Part of a small language model's weights.
Architecture: learned positions, biases.
Each number is 128 + 32 x the weight over its row's rms, rounded and kept within 0 to 255. Layers, rows and columns count from 0. Numbers have three digits each. The size before them is the row's rms in percent of the matrix's.

# layer 4 MLP up, 768x192, rms 0.0906, rows 290-434, columns 96-191
102:090099145114106131111119135159182130168143099115131120123127148103103198108093096136092173106115131084094152102122154163049127130058146135085128117150103181118141198088122091167152149170110092185081070148106105141131124106194099111096209170165126125167103091096170161144170152098132172168
082:131095170151138078099122125130143113156118137116126126133086155116095185140118103179120152116119125145074137220106128108112126113150152146173180117151102166132121181121128084042129089114075086171113096100111086122083101105127081153127159206197172199153105143132118135118153113108119146157
102:142103179142103091126116193128107107139113139122141063065094138095055165112124127149149137137095100130112127147115122047118120137162129136120193126159141134090130107115099131130111156179117121148100152128155134143134129111170106135103121145122189130209128111169052103119106129185131140131
102:083124150136106085081143134123101092167138157140162098139092143064127179161115151150148148152092134097063112134144118145127109147054138115115138116178101131117169192131133076174151106177155020135051075114158078074159133133138105138111133155146190161094114112146156139152152145117164144100
096:120110184143117065119083114134138119123106103117088157098101139142130207141126121155103150164065143121060123170142141078083129137084157109167200116119084186136130164152159131050177079095091047176037126083120064105114123185135106129116156180179138184154092114145131143113147116094122149185
106:148055169113135097145103135199164120147095138136091145109071115112113203106179124160147152184128058191125143151138131121090118148132123141198159091125099152088129065133159167065147169110168106141106136147088132133086120132068136097096097116133111142127102098117067134105151105095133126161
098:136115137131141124106161124145135147147117137137178133121128168114116143110171254141150110109121106147123080133192118144134139097099135056166146086074089108138137145115134160165137096113126117044124094072143084138098129126159125157129149093119120126107132097128075120149164165158173106124
102:102101187156119103156030079190163167186151130126101137113122157171167163115090083103100150097109125106118152123136125128148072083116143073196135086142058155145141176161182135093166104128133131148114147100105039103119124137182152120151138144160127177118152072108200133129163084085095147106
091:164149124146105127060150182116145115118126150100135105113106110188136172188123139165137138127081144060123201165103111155101102138077125116153158114090129136104163167177190172135153093101176129135060103041127099117141130133171131127145133128182159116153139079192151142091078145121140199193
116:152060128168119111122109170121135146146122125139088158108076149053085156149167128157110147169059102206104124177128091100109142167110130119196122092109110147120117109147135134105150124130079104126111108099121121078164105079083114123148119152147147172111086048097100147109165057070187171192
094:130069182124118086116134104131125163161160128114084182107105152120108212140118132165107152153100138142076087140144125110154159154148128128163134113150093173133115140089172116111166137179119070079129102130126095132136080133160064115134173181191142157044067066137120120126129116035106191110
082:078047157132142051148125104202161128159154105120143118099107147120105159140121125195107167120136115149014156159147135088164103115139161122188175092135127178158114124119218116096172114131106070118139104107139083127105125149118124130108150189184134182123133079125129123150147149041124161136
108:089123230129156086111084141154128159148145149116114138086085166120139196086078119128119152165093090109093121169123097109111108134065160132149162123145061203128147171166138081074180120152123073123115137094092072098131117158172085138131167168177139143107160094148146148138148133101129149154
105:083120123123124049094123118125121045140130133137200082056119192060134212192144199163112137182120089109113102209138126127111132130105148104146122126149126105134149155179160095136115088162137098149076135088160126173111110139139108106142119164160175106102132150146078153109115140166123132126
093:134125112126080093168113201140072082111098125103175085120111146066069167117094153196063152168094133146121120151149135141098106142139131181102128103167157091127118138128141126108146142108158121137154065059116157135142156138107151117091069152136153139113126143185037142125096050162153139178
111:065131177140122065105099156121120143154107141121148115128112136132160206133105139170107136164084090125069127168127125106088095144067135101149156140122077135143151162155191067062160104093140063168102104088147076099124107155135068150113150163174160147116094119134106134126157134108104127132
111:069112196142150150171145146134118120138076091133157154147134149085142075071108145094059143115149118165126147125155076064124138062084144147147162115122150125136136166118101125151146178124130111129117147138126174077083083142111125149100129197108154141146110150100137115150131148090144095086
109:090115139137179107088103062150178164147135147148177113060126120090163152154142103179129144073132086122121166132091132062055064077064172114094146153152147144141164139184126096140085162126161094176046099174116088159127093170122124139150198151127102142146122167117083099144118137155100136080
102:103126150164116143112188121169129066145147189126053142150124156082106151111167075163142137118148110121124181111153105064083061164134120142119190116102138163146123100102131137062136118136153119175115043152103099134115149152139128127100149143126155141091171143150130132115096137136141109116
120:120117160178178167123102089158169123114100119118167118129119133150104149105142150073103148091131096101126158108144126098106048095111128091178185096112095124128133181107115179125121085059135089152127135110093138093096059118149139142133137153137093155158162128210132090152134122141126106109
133:083104145131100130155087122202132176117165108130157192125106138124168128121095188088109130111090152121131095069161116133165129134103131074180143107070098141133139138145147142154168177086153140119133163092112132102168133159123102132133149107129103138141162096088211109149197140104131095111
107:101120114106115116179119203207158130131145129119090114160100080158086094188045207093148164188124166113119138139126165117102132085153114136154134101139054127156133113172121146131155169147175149069136110136145119067187161126131149133067142125158171129091190121130097123176155112123095090199
086:088079164140139089115098135175171108158138130121127142118095153137102176113098110163104158125088122142032103161168134093133114130118157100177194093144069168152124151153172096085203105139077075125095121095146068085120111151179105160137188213210161183077116052111131119101156128086100148141
098:105090206154160068128042143136147150181130141122114134096090142126150233157110115150116179167082126122081180168126089082137128100130129132155163096130103176139130183152155098101188111142079074145107117122085081124125089126169077122153161156167158177112098093107116167094142144055123194157
105:091085142142142139142075184190123157157123114109127184172094149096100110095154115113159152153045105122093145163150097084091107124178126058219148089135070141151108182149181138092144090067098094111157109103146103053095096154137105129167154162147205165136142075137145124110152077098126130143
115:122156172121158132148135069199054146132148081153147069152159137160137133127133138107173130127094139076120182111142085117082095101086145080148131113119127125168125132109146100151141135153125111125131148131118115103062141165146143133111127133127131128148092096077133112146100117130130087106
111:114124134163136115061095153143121120129136103110149134088107142102151152128073073173096135070071120140120174108112104061119120140163125106154204120100144122131122147091079076167133118096124113155097112182059135089083102239130145157136157147124148159149165110153202128131157123116086162110
100:118057154140157084110101116187155164140129109127139152090098141090155188123111138137080158112092127128077143144142120082104145098122147111159182086121073182139130167111171082080201143105126104103095106118086106066103111155165097128132187199174168175140111103110112125150154120069123178152
120:088083147173158132163106160164117149162111130128108196148100124128118077087138142098120154090070154155119091114120117069147160140197123072140144090060143163091103123158134095151136174083173116125169165093106163097099087162139106133168209138161100148064093145091169146131167098048110101163
091:036119092137106177122121167159092100150117128119139139167167155145156168149113141090116132136133114112115133112091104136112109056081148073118152154101155128118168158157121058152120078087128124166156081107157122140154100121146052127156122143130166126122136121166119122149126075170107090110
071:142146151193139082113080113171143122156104120169106140133096179113122151125123123164127246128132174085087138156129106097093110116140102129140173106129103179109177189103144111071138096081134093113093111118144083122145077134117103079163191179161151175117072128138137182153196151043137159161
089:110064181132198104082057100162149181157116097132116170119112167132133141148134142087083181135155111139033086185190080107120097109105136093159146104157085168153145148131191127110166144126087116108118152074105109090136101156112083127161178177174116195116115108146153166145138115024165141115
092:128067122138167116176091088164133147119119057122105182141124170108130121124124094109097131069095123141106131140164102094136155121145134091172160079116094168130141194110159115113170105127124093100121126056127111096119091173135102145147162164171142163117124084132202133134164130026109142100
095:117042208154151145115112172148169181105128098145172151083122110135162118178091151068112151067112061122116115129114092124130167061075110120123127134149114154107135133140199082096134137094185098122162086076073140099111124143090117145143122133202092127096126157129158133156117134117067111141
096:104084206171175098138078147175168145151099072123120147120135152157125161147104114121118149094062090146108124144172087083139155054139116102169164101105109165139106198149162136090188102087124084127165097091117110108098111185126136126170192152145142182111119094128158126143174142037117134117
111:061102152155114000120099139110136175151138086121175149120101129111106165145142112199087159103086121125076139120163143064170174147077121098128136152119142114123153173165168086120118114111141095096090121150100153101157123230095101129131137153151128159133125103176145139159177122109126143115
091:124113124136129114117105119112123129094117118145134157075127138085177162151145133117111158081074118124142179175144105090086134111105149112130146122169018146135155224152161155088144133120132102164134126129109155176093093162117121121148161147122120148125121130136138161166134152140082119100
092:107114185147132075105112145119148160151120151133123141108088129136117185116111124155125134168061132136077140161136106096102146106069146133167169126149088187136139149155164059051176109111111094150081100109117091075073088155154053141113166169183164179121103107098149123116155150093090151150
092:129127122108163137093036168121091167172122127112123147111084152150130133087102122123156127194064125101140162182106077114062124152094138141160143082154075135101142161176077110073155145163100096082114086082134116055148064136120088162116149160178125130165105064136095147146134139110147176150
106:111152130150173140158118152122108141144069116096064117134198131149151093087112103106150158143177085119135154109070112122130043072133136111145201110144115131141135130109144143086136096074095079175144083113095082076072123175078143149103121141154189143122150133145154109138121109131165114119
111:124066141091076122153065153185151119141164147135135101126121084112132140129095169171131169177148131101109126146163150104153136191101113121146136053111068117130136101138151138086182117157113096091184132118115105148093119125151109115132148120153146135168160109109144142173159105055107147108
111:125105162110087132127102112164132098144173134108085117126106167125136140105145103131139118088048136147118126102120120112124091113111124137119101104118111156149128138228154096151146091144099127156106128148145037117147162119171127140140158143114184120090138116065166147104184118097157113111
091:129094178157172072114080119169151153172110123116135165093122163126114169149138131127115148130071133134049128172162101091121136107123136088197167091143069153137129146160179079048177115100126082128088131074144079086104109182157090150140170196187168176123115078117132143129158141069099144157
095:131134147189139126151121144114155096116130165104165098145073175056130171091099092171113140168090130145131154132123108144099079162104165172146131101118133113133099132111063111113139114185108113148123101169126099155122087108157180124131125154101141132129166142090112131119142142132133113096
107:151102125135114121094118162104145149098143111103113149027112106119141189123124120135113133131096095140117209167129161076106133109156131165137153129145108152096163199143138141133127141086113112174059063139097131112104116120141179143060158149156187142175116105136055105123156161154130142147
113:086120181094171106107126144158087152150173110124117144154165110129137122177150122183137123169091139107122162196149106114062141060082149091125112115126134131138150127130168085125132150186134110174076157115152124103127127111133091112086161121140118134135048141048113142104110117091164123151
084:106089173111142090169079130169152114121123123121119150137109114146115145160088109134112168130115140168043149211172116098181147106143135141185207074146051153131142158124177112086190124169100090116118125104138090065094121105142104136140150174155181192112130106118168126145156141076104161112
099:136073171137177096096111118194149133199125167132109202121089152114135171100148156128134162137108139149065109153135120123091118133113113100158205091168047173128142135123166102090158118098115083092133083096127096107093093140147064131160172184194138165082114080133129155147176138101140156135
107:099129141094135128091069090159105180109118112156164143120141131145172101082132168116106135114082118093124147102153094121073139104042120085141106102093120126191118174190188089080164142098153136119187167078131128079060139162157117132159123144133103127136143104064175129165108132109135098102
113:087130184125110102108128149168088123160164149137099190152063129148193173101103152115102155151101101120132193137111115168067119044111140117111140077097092121131160097155177091173159152135163088118085066144129126129106121180180071121092129142141153138092116081127128148119150106118107159129
049:121149121036105135116114120176173134108175104068125152129139120129143162117101149132107106104115104147023101121143150137089168115122239099150152098128122124227102090169141116160174202129137137147151132077149095113136128105149141206125116144168082119167164100117138083094132117131143178117
109:071119155138150102107081124188111141157138097135111160172125142133125127104117107146112155094096145109090103114140111074082104087152142041202158100125113163179118154134151109135177105112097108088115139093120099015128131191213139127142147171165186184092116062114148119133153135109113148133
092:101122098176138130056099089144119132139151140129167106145077193072107125177130105172132142157039118133103088130172091087144109089092127089129116094139094145113155217139176155149166108121129065186073114128143076149177128131165082116124147141142193148161142102173190164124151135164121125079
095:125075173122145100124078131156151150149116102128125147109115157129113192124099141138099149153097133132066134205141124081104120103103142092187197090131086176152135167162173109064189126105114082141112134084126077073108096132163093140146179195205155175121110087133132139135138129066127147179
088:131075157103135103167095100160153135121151110106089189126099143100140134115065121130069153109125142111037124182143131120063169104125163113145163099129053175147129177136135127120186144154102101101124124109101107097140114139211105136113183219189127156101118108122163147111134148050111176132
092:157054118121072112128109156165140118105138144108154124127101132073145245139130124183049140095150125104131189127089138143110070124154102117134118069151113104115135132105123136121146152136172102106127084151111148138125146129171154090099112158144160154118137139157098179129100083122123160146
096:118087143114126094149086132188125106158150094122121147123082141136097193084102125163068158149129122140050097161162151122101172112114145104180155070131099177152133156130160116101202128122094080081118092100155127136132062110196092128149167188196151176129112031106142118145159110071102175152
109:121054184144117133138092078198149119131160129115112101119110144100121205144124146111096157172097091140082145148120130095115080137133139077164158096126050165120147166155216113081170122120102102159112111115111090116115104122176115140162173150174189168121091076146123137132171095075128170177
107:126014204142151129145066142157139196110134086117102191102104151114133191109069184101099172120111105127093118175121111148137093089129150076216136110099074158116131163161162146115139131121066066133123113113138115162165083115163097117133167171156190147112093091154128118124187116066125141131
090:114086203128168087114073124163151142127137105104120161138105123137113181133059169138103165143072142117055123149125113087118127112088152100186187109128065179153125195184143096079192123116080070152090091099111084111124082144157092120063175169180141163114113080151121159131153162058138113152
117:146070203099158138122105175187112181101143131134088138135130154142178169161122157109149165170142135123092113146146138130054132136126134099140146109175049183113124179146184199065147078095111084136162153087106146144177084121078075112109151137161143142089124089148093158119168139097111118176
109:116093120133106141181120136149139126106149125133088152088088121085142175110073137129074149137110117151113088157122169159090165156117129124164132095104101205154157161181131075089165190185117137110110071113085142092173112094142117107114155168166157153076133128086172120161120118082112111154
086:069131132124118019124122120096133123172143120137148090143119172135099179126084118170110158164114144132023125158148133100143099134109145151160160101158090135136131169101159106121152109151100059121113105140131105127097113101120076170132172237226151205136118064140111131128128146117103163138
112:103140164131136129152070083116172112149150137136121128134112078074145108090116121076170132173153094165116114115173164080160092145050127150160124108093090129156176135132169166166136091142139090091099121154142089047149082147136164115159132147161159154161128090185156091141139084097107137099
114:144072118143091101194137134180206090107116125138105125141091110125081119145137141156075111145121117152108149116129173058113138160142137127105175085150157135118152104124127113118146157086073109150180129158034072122035118159173128144050139109141108145153155089113118156164148147111160139196
091:096051179134138118073042112182111131116118092134147171125109139119178144142097149111122164118103098119083136132156099099147101108157137056223119091151117167119124197121201099148143112114083099145157156086117140111131117158139096134138161167154155189140164104132143136141141132099138126138
104:034136182120108076191090221113167142102117085107187195175098099117057150130119134102125136164138123080138097149122110069187142117095130094175104129120128162156130121144161205130139119130145109105126156138089118124162059188152118123139151110124136154132112134089130123134103110118144133139
094:057131196149127075117140138097128131186156126113108137127093144077139170111107106141153173133116100123051120119099134123126111083054132101122144127189105157134169172176169094090154091144128003146091060125113108068129134173133079137094124145176177152108106126116199151139151148098097173114
141:097123126177191150133088139138108110138070114134133164165110126164132083142159165083179150119113095132115139158118045089090109093178126090215164113122133157146142125163171133106141074074125089129154146108147126041082062153086134142120134178148172165165156125205148130134136086142105113154
118:047075142138124106128080153169133162161123084127149207142102138146154136071096139131057169054106126148096130115134147143120113093112138085178124135101158161153158152147178094132118124112101103117168106122118152084166115159146100143135151153162128179109096068059167137139202100051150125133
097:091128146125139041067084133190149131179129126102163122131107153137135205118091126174125149149107126119062109193175126100082127111119123114182195097121099135170117147116167085088195102109093106110086129101131067068079129158167082123153150217187203177132102117115134135129150115078106158134
098:146053191144148093130134135152173168140114110136106151134091119125106210101132125125053129113110138140097118122121117123172087112151113125152148086143109152126116155180233122094156154180123094099139132079095125058098117161152080144124156182180149160039098103086141127120130147035144162144
117:113068120092190132156081172172156129142150103124101098153117117151080126110123129101152189146137133111088142162188081077074127093109115125154138055120104223124145155167115165069175119112140052136145155124116143120145065144091096122085128151142139173160161099156120155146156114087161132104
096:124114133129171097151121099168183075139123144113105152144127129152095172136134054217100147133110110132102169150179139071121103050070163128155201058100135185152147177109155144079180104141103102142073084126119039153142139106113079132148164170145170156150150147151149135115174111063127162177
123:123128112114147127135054115166208061134141082139146102087086115110111159145124150100154170211100137104126149158206101085119093112084142141227125087115126185123143120117126135085157124142132109118118138180099129138162086143092125116100173150132095157193172117097168134123157084090115143095
090:120097133159079111127147141157062096115147079115138106105148121056146241118118175123078127116114106142121143156130104095114140098179158085198118079109062163140135150136148180075146140097166113111124123067149124125161145183134150131122181138134153153068137103094103130124151126136131104155
083:093137166163130136140128183172101096162076157140113118156138056144058072126130079150136158146110169146064140142113120145117098099159124119138149098154089182113137140099100100066159109126117060076142105148143097076168127155098130140123103158178178167130134123176104143143189088150105162116
103:060109108166148084084108137152128133185115179128135118062118161106141143106108147168110163159094105147079115165134107114101060081126134125153199072105103145134132162159140084052159104106118061124143125108149106111139131102133068143143150216181192148098130131153099147147140140101129149120
144:116144148179121124082118125133084045103108173110145089078129128129114159094105145170108139162122125132132111174164125078112145151136140150184225091105122138138151147118112139049140141080130111123141129126171101145101141162106132130108149158136151138129164115163121142125122150155081098189
107:102118120101139126131137157160119079121165180118156179133119158095083134122137123121072119118144172075109119159180098116102140076116140043173138126148110134155161156150173182131136134178132121073107088051138096098168154184197111164145236148159202134100133157061113157143137183124162122104
085:104128121156146103121147154147135164146066166107090183156087127143077137123133125151117144103103142162056138160111112148125058101142135115152198102136113150137129124124143115072134088084100075119107080124118109102120121152124100145123156203187153206147125112184119147131156120115122171194
091:108099169107197110108113084156119193147172122124125132109095138146131193160091159098125145123088113125096141145123103102160129146147150105180163123161075189124138162131177083103158146138110119136089110087098112106099105148158082115151177201190146174092095099145124119099129120094096174144
121:116124150149090157153168173174134023118132140135097129119155119047161132105155114090110113134060114129134129152158117050096147120138122068136117085112088143151136175174149133109149116124152134070139108096120058062167074203152156148149210134140209169089173081099112128165147109124148109104
085:112106143129173062126084135162164160119100142122132115116125100173128147157143143169104166109112143139078195153138110066112088087124139088188184113133122158156134174112202074075147100073091100108126104114105075081078118145097107139117175163164153184163118104182133142112161161096134168185
102:092057174135131109094153127172126144175119173130110153145081174118072070138137125108133151135101134135111142116107105066125074125117136101130184100181104232117168142134127095155135118127089061130119171170148121133120065095153047123148155149165152132108106138172109186117128153086126153096
066:128118148140121089136080128150196218143118126138135195113092140156137187127092158156100153103092154126164115157160089049106126111095127082176195144160056141164144146100143101068102131078130133128097107089119089105109097121125118135152159154122126133124091112087143120125183121069124138169
093:094115139155134103093074150137153150196130114135175164166082146104106143103116175195141174140118144125071151136170101037117130127129120046175185098102104158135131141166179092113154117068113096102119126094110097073068112163124084150132161164168134170101090115146133118155159132086102151163
110:126105167159169100147096147151173202168098118132104196113104185089135144105104077102069119115125089126114122071119111129125122100101133163115128135128116152133112153104148120121149100139111127140172120136082124074120062203199131104161152157147096143096128120083167114148137111090124131077
112:134146104144146140073118158119086118165117115107088155064160150151112122162094104123150130125089079162115147136188108113124083150074140140164247106151182135124147117102113088040144112132122129153151119142145144145104101155123098155128135190141146146183101139204158144139082104101116138097
095:069128117127164156087105147121139115187089145141180191158163130120128151142183139115113099132125122095144136116140073129133067060116116027148090135133130124124135193195193161150143077110141085100063082077169021057154148158171113134155128127135151124135167132164135132132149114153174145102
116:065123138186131101043053178104166140126169149108112121077113106128089118152043133170075151165137171091117160135110131067121123157122146112159109128108097123132138086144107112126150110127118117155107152135085085088179136178133162099081103133164133139177103085141089121153136087148104162227
093:125085187129144110091071104164165134135110166106103167108105170105088187120111096131118146130110126121085115166169109052134136109114148123188163102120052150143155198146159117080177107127143069136101113117111058083119111161155117144150180194165188171126108093144137157147141131071132154148
095:112081140139140086146067113198151145162129095112108163104097158131115192121078119118107162148095147133064115180141122082108119103118146099188206091134061166143149171153141089077192124096090100124110117072102071095104107151183096142136177184197155170109118076136137125127153112060133127160
096:106042127097112100134072128151240134100158105104142141132155120072097140111127124146105155160132127128075126141158151067112124147088140114147148083150057160143152119170170133088177137157112076116116123088125078112115107161139109155120226138167187155156086113091101142120133103051123138171
107:085107128100113146163040145185203070096186081128164092148083104109118115167075226154128158159131137086109131126198133134095141100099136140149100107148130167127117126155093092140136126152081123137155157109082089175154109111173162122060130112141104147169160084074137156114138129088094095162
094:142068188140157105131104139212163133124161119126139147129109143127130222140109132113109131165120126116070125144174112112111089066095142089183161082133091177153145207137153133111223092097085081142138117133091077119104080129177119120162208156164132179140121097130167137146149118075127157144
100:138114182120146110147134172130129214128167141116147184109090095082159189127092157179135146126100121170078121155140128107143139129092142139148147059131076157123130125098154090105202149166154115094120160114092105069122092135143124100142140184155142193067091066131135119150133117013116177160
098:140088174131149089148094088148119155137125134124142180133096150140093167125133158132061130128108142134088115166155077084125129085111137093210169087094089186138171159182158114128193129087127079099111124108124098121111095149172098120150169185143149188100113080121111144134165130060155137165
119:146006140073150119152102177190109208158113123138165074164133112136090163131128088108099168181156144097087153164118099156135057153135128111140121105188062142123141130162184168093154134125136112118166138085119117098121147078112078125121121126158115159177069086099092144113118097074157143143
091:130136154146171114080130102155095163153190092118077080140153151098145189150068136132093171130123128116086126113145107150130087132119162121153146113161074116147117155039164141105138124163116102133137100107116134128141136139159150089108197172170151156104069072126126166114137111126094118155
091:099127186132145095176078102146123144139149070144122142159067115101193188076118164118113174114093147103121145157176118087103144095107129092138116105089137174134160143163144107121140141157107126126117115111101135165119070180175098127142163144142134144119117112064156154131150128084146112106
102:106077136107112079116096167153152104185126145116087196077143121130113152088114109139104161126139069164113134126110154140121148121117135135162141105197079128114149138152210120055158066104096120143087067058094121125082090125130074126136105154192160155128124115079133109118182099122115154193
094:100105132157083100107093157150178123183152121135114115123107180087116163142071155093114177110037117128057137133114112100106104157080138130166149093127093210136118164136145072121151117162121113128151128116109108141108084138197116120137255206174132161092132073088149136156164148093102149141
102:143043201154090105158133083143119155114121143126100168128071133114109149140139116107138136155111098125117125130112151137136115149164141150151147111138090149156121152152147208119161124099170081124184116159153136130120111102172149076157098168133172147128155098154098154157149177101101134151
109:148109143094110110107106090141134115102185117120132160029148152123186213129106108169072127172124109099118094137149170124090137129101140134123122154130134113139157157151127133177133158203132122187106052099124091157212162150153162131099165111129157114168098131079079139122134131065173129110
109:096139202151133097140105078148157108158169109127055140104081091182134144102126089129169134131105088147122129147163124141160087073068122118178119116151123141168147137184170171146132134101168109189106141143168068129115114104195124116149114132101150141140176097123151171113128154111135106082
092:073118139151110109093166192159138124129094157132103131134140132135047146117131118159170171158165123095073151124106133120066098133123108083108195079166125165128142148077113082114165103076138042163097139140113106083087121163081120143145150181210177162115164114207124138143122146185117174153
084:141140132143186134065076081116125156104098136155117148094120132138208139085140112109100166134111101115126149145125122074087042081124140098118107092174073145105175193163150148124149120093109070183068067126099089125093114204148118125150162172124162138117110146159096141159142115134176119138
114:121134133196158142155112129142153160114153097147195137170077089125124074092088171085115126108129144122112167092161131137170093084177120116172113094159134148117120171121128170162132148119124109104204075126135145066086084164223129135117136175127133156126165098119170116154160172089122138071
092:090104175155203081127070116149140111167097082137149144162138138143105143168120114088106154133096125114094096133125100049140130121140119121207107113133146159121158189157187063142142064073127075171167122118078075099130063189124134160170180163169132182145109085159140140160162073062106105161
086:147062156111197155096076166117150184135138088100112211109123111170149152096146119068152191104135077130106089146105097165171118150154121113226121144125129151139115125170136118106120110103067107166150110135114160111150133144094085109140139152138127143097059108167095149118148133062183126125
094:141125131169140068074083099166162130141138097130125164132144165120114217084072159183129167126079139107071148195171130102090135119076141110192186079115076127141131168123150100096168114133084103102105117119118116113100090117156045118150166187156182163105103086182166141142150138072093143153
080:075060169149132080099122191168136073154132137120116164134128130097092151109174116141103157098131115120102113188109126049069060061147126066157130124157120172113199194200164128095118108155107089199090138123134095129155098118201149118136204134149145165103099155085105188124176132112174092186
092:142076164177135108094085134156157195181107115134098114117071172132142160096090178133113164171135120115080132181168106123111068093108125107149126096136107143155126151194192089096154102068153087115130143104137094133118103102125105120139167173170167138086111081151090136136130130073084143143
096:113114168087150117131109123124168185096185148121045158087158186074177220148100103130076149142097135119119101113127118148098119144068137115125107145100097128157147114166201138081148206154129134161162111097111104137169157148162088102115180175162138117088099115065156153135178133119153128105
086:101081145119179119100132099200150152186183121155145121076139155128156186133066114089055151141139139120085104119121113098151113139135140125164156068133094138142137151135159136189200173174081098139130124104074108112109147140223114125145189162175141182059114077082147164147141097016144163143
094:111122159128123091135117112110124084176167174109140102103097148081127164084164128127120141133081135102124107164126090091073123131098144061138109113100117146123170205175152143125125095171136122155074106115149095134142118122200130129120193124136179126096150134067102185106130135141178109131
087:115103155117172082117079152171146150110130099123138153143093144102154159165126139128071162116081121148069140169164113094124112117131137072232149043161079157154161177120168091115185166130128076138139155098108110070120110165136131146123174152183130187122103106117147138145178149062110144125
095:100090148134170045104075079144131166114141126116114128091087182103137193135114112149102147166085125138083128178154138110129103131115143117174153094159072182161120203132180161090191132132084094135151097118136113127134103147132090122138219208170170186115108098107127150162153168066132155144
102:108104159131123126112136169169162145169179137118137130151069123085179149168125137112125134137091152124071087146146089144141119145103132060178163099161084175141137124097127095113168089170111104112048113080123072069146121110149112144151129161167149170116104106117175134144143097075099168139
087:120089141120164109140125102158170121137179103123091120075156168121165167144096132132079174141128147121081109154181152098165135106126150086149125089132100147137153179098153136075195097170092100127102119069093097119093099142150128133163228165167145178081085103070166140141165111055146175147
101:125093150140155098111098138176142146137114099130134159126103152144091159109064126129131149147087127120079151179145095101106093122126142083170197062140078153135128157151140128073212122120099069104150098076097098070108069166231066142136181164177156174124127068139140147149154119088133156141
086:129097165104143065116110109183147167130134111118132136105132142130146162117112133181109162136104141130050112156189121095127135109104132078195215092139074163141132185128148132114189127116096077090108066074128077131086111143144068143155195163177168178078106088131149152153151146080130150134
098:086153147144182117132101140157138179164171084120120099150049127139167149190097151121158159079080146133093149165094072120115077081128137064176197090130107189161114150081152072107163115110116103067108158126105088046098070130132099113159127203154149190114131072116153144156174111098102161129
089:132105171122145087115055106182129167173165138110116179110083143112144180137107123157089168131092131110073116166158092097085140096124143099209191099133066169148120217162169122089197124111080095125088134086092095092097093161168093123116189196167125161120129089152138143116143131061122141181
098:099102135146136127178032074156174164188173130138118110105112133157170174094123111099093152085118125140100134147143105085131064081110146048159138089075113181137125180159221139133168140095094118135128137104106111146067125091170139131162203162135145159131156097120188124127177130046146146100
109:118120096151085035063120124152124097158117115133176176097101132133113114152113111196119158158047129133089138138104129101088104107142137112133169110136140122108149120092123062148121127109162073151102132153134115153139088189103116131131147163167127142139122134172173163141118082130075149141
103:101121203149172077122121166156160149101102118110194111171064103129130168159182161128129124107119104102129102066103123100128056085132131085167146106106140152177114129138144098151164112100179112160094158176067127050128096116147154121121133133133123168127119116122140095141143139099190115108
090:119131138134188114135135188160109142144139112107089101189073134145085111168127104101140170118084155141067152209077101100115079103119147135180196088118110209135134170109161136081160088102126104079139113116120117055119086131109097145127173211177155203102095108120130126148168131115130156138
092:143082152149178085130064106185177156159120121130099156109083136109095160144126195166084142143117150145065145192159096106102130109104137072191178098117061150151122155163168114086186138136119103126108128057106082082112106130156107137135169156179154161128109068119110121120137100066134174179
092:140145123104106120142078110119205176134209137154095131090019205080126139118127142154140156149132164155108078156145123135078124115046094180095161123165087145163122086163073133111162138133112110111164150150128172117146042082130095120126148232134179136154118143195139165110121127083111168085
092:082074142095126099146065116165157153158114152106156146111112110155110144116133151172104173181123140166070138163121149072149110154133150117182177090150124163152133168177158124083170136075091067128108114121109106071059099118125086164135138177203186215132115103141121114133159116066149174170
066:110126176177175104104167178121104132122094136135080099156119093126101098114144160093147177120179147129095138157101089127145089099144123112107128089186107143099150134072135153101138079123168057097134115113152069102127123129094190128142129164186135181123101103131132218154184156174092128170
101:129104128141137099163127085182168173126189107142107080052128159091153180128047198147109154167128129114107109178187114124146149102082126095108117103169071156122144132174185175141144161182095083141146123110138111162218113132123120107145218136166144134107103072121126162123153139068102166138
081:082131140113109136162108118147152115142174089154173176124154127148138172163107124099203107101142085151132098124183168142169110088067139095119137114128093091150142144154157200157159140161163108137085176149113109108145148141142130061139122129124094114102161121179221137109113098014145148098
126:112097152140156130111074121110167140135101092130143192160122196083151110119166143093120131086142128158120088165140123093058120123087128106141129131175137152159122152111153108094160135111085118147148181127105152074075066142141121152136163185118089121113094128146186142128109128096123112107
130:140152217154134039089102108121159167122079154115143136080135094113178116135143088180092126090011086155129165114115107095150113134060142115105240090109124140155139135177126118110133190081170107154127135160081111177136114166170127149099164122135115143157165141144191143096142146102151108088
091:082094129117165107130082089148207145159136168136076177096118153123085121105092053118118157135104133117109122147171094085111138069073155145119179131136108164140185155130137118070191136194119120130090110080119090112116112145143096131150196167165115159151120123134165130148159138057137169128
118:150043136132137126122095118179093119109132133143141085078148096099064165102116152113129135149172136135088130198120121117128107114101144088164128090165024162113158118145154160093157147171088077121127123121183127124175157095143051132159128123175193134122095147121108139121154114088147156153
087:124103158167135068151125133162179134132116075125116156095122152134153174111116155139128159133105105161044107159162126097136163117088123108161192054092109186107113130096144114068217096098104078155118142108140122117149059134128083139130211191178213183136087108108172133121145102112164153143
109:112158094117097135070070122117103142139141183090143100112125125166147149128128107183116100123086108110118146120109129125171064125088134042122165123106089096157168152217117135127140083107154101136078109112200035156196196139119115169133106119163180110167123149220134162129162138136110128108
095:121135164122122133064105061134198147117162118122137136118133119137204188138155044176107108115099146123121178080120168112121074100053155124129106121097158129167159124107133122141158137145151120219133174142105055140083128141186138148117169143139142152155126150109199134112123125055109146097
090:126119137161146060146097075169136147149089094126119175117079125149109165102086146134110160109126138143077141185131113129125106084134157102206195106133097161157129165140170134114175137104114098082111115075111086075076062124170092128138167181184142173109128081148148130117145131040114181160
111:110136197150121144123179143157118099127102135148128175096150116082153127109167147085092107076113093127131132092104058104115088083155116071158147097091117126102137162162147165150147089061164098069173105087120044140156134216139130144177137117128146126101177123181082146133165104164186103168
106:093132094126146096113141134174199053133152133152129134140106166129132171108178078206126118110114150121125124116155129090100104085129148138135126091072165123172125158132172106153134094102101100099126126161097044148133146129171103153163121119124175134112155129105124107129169113139122154094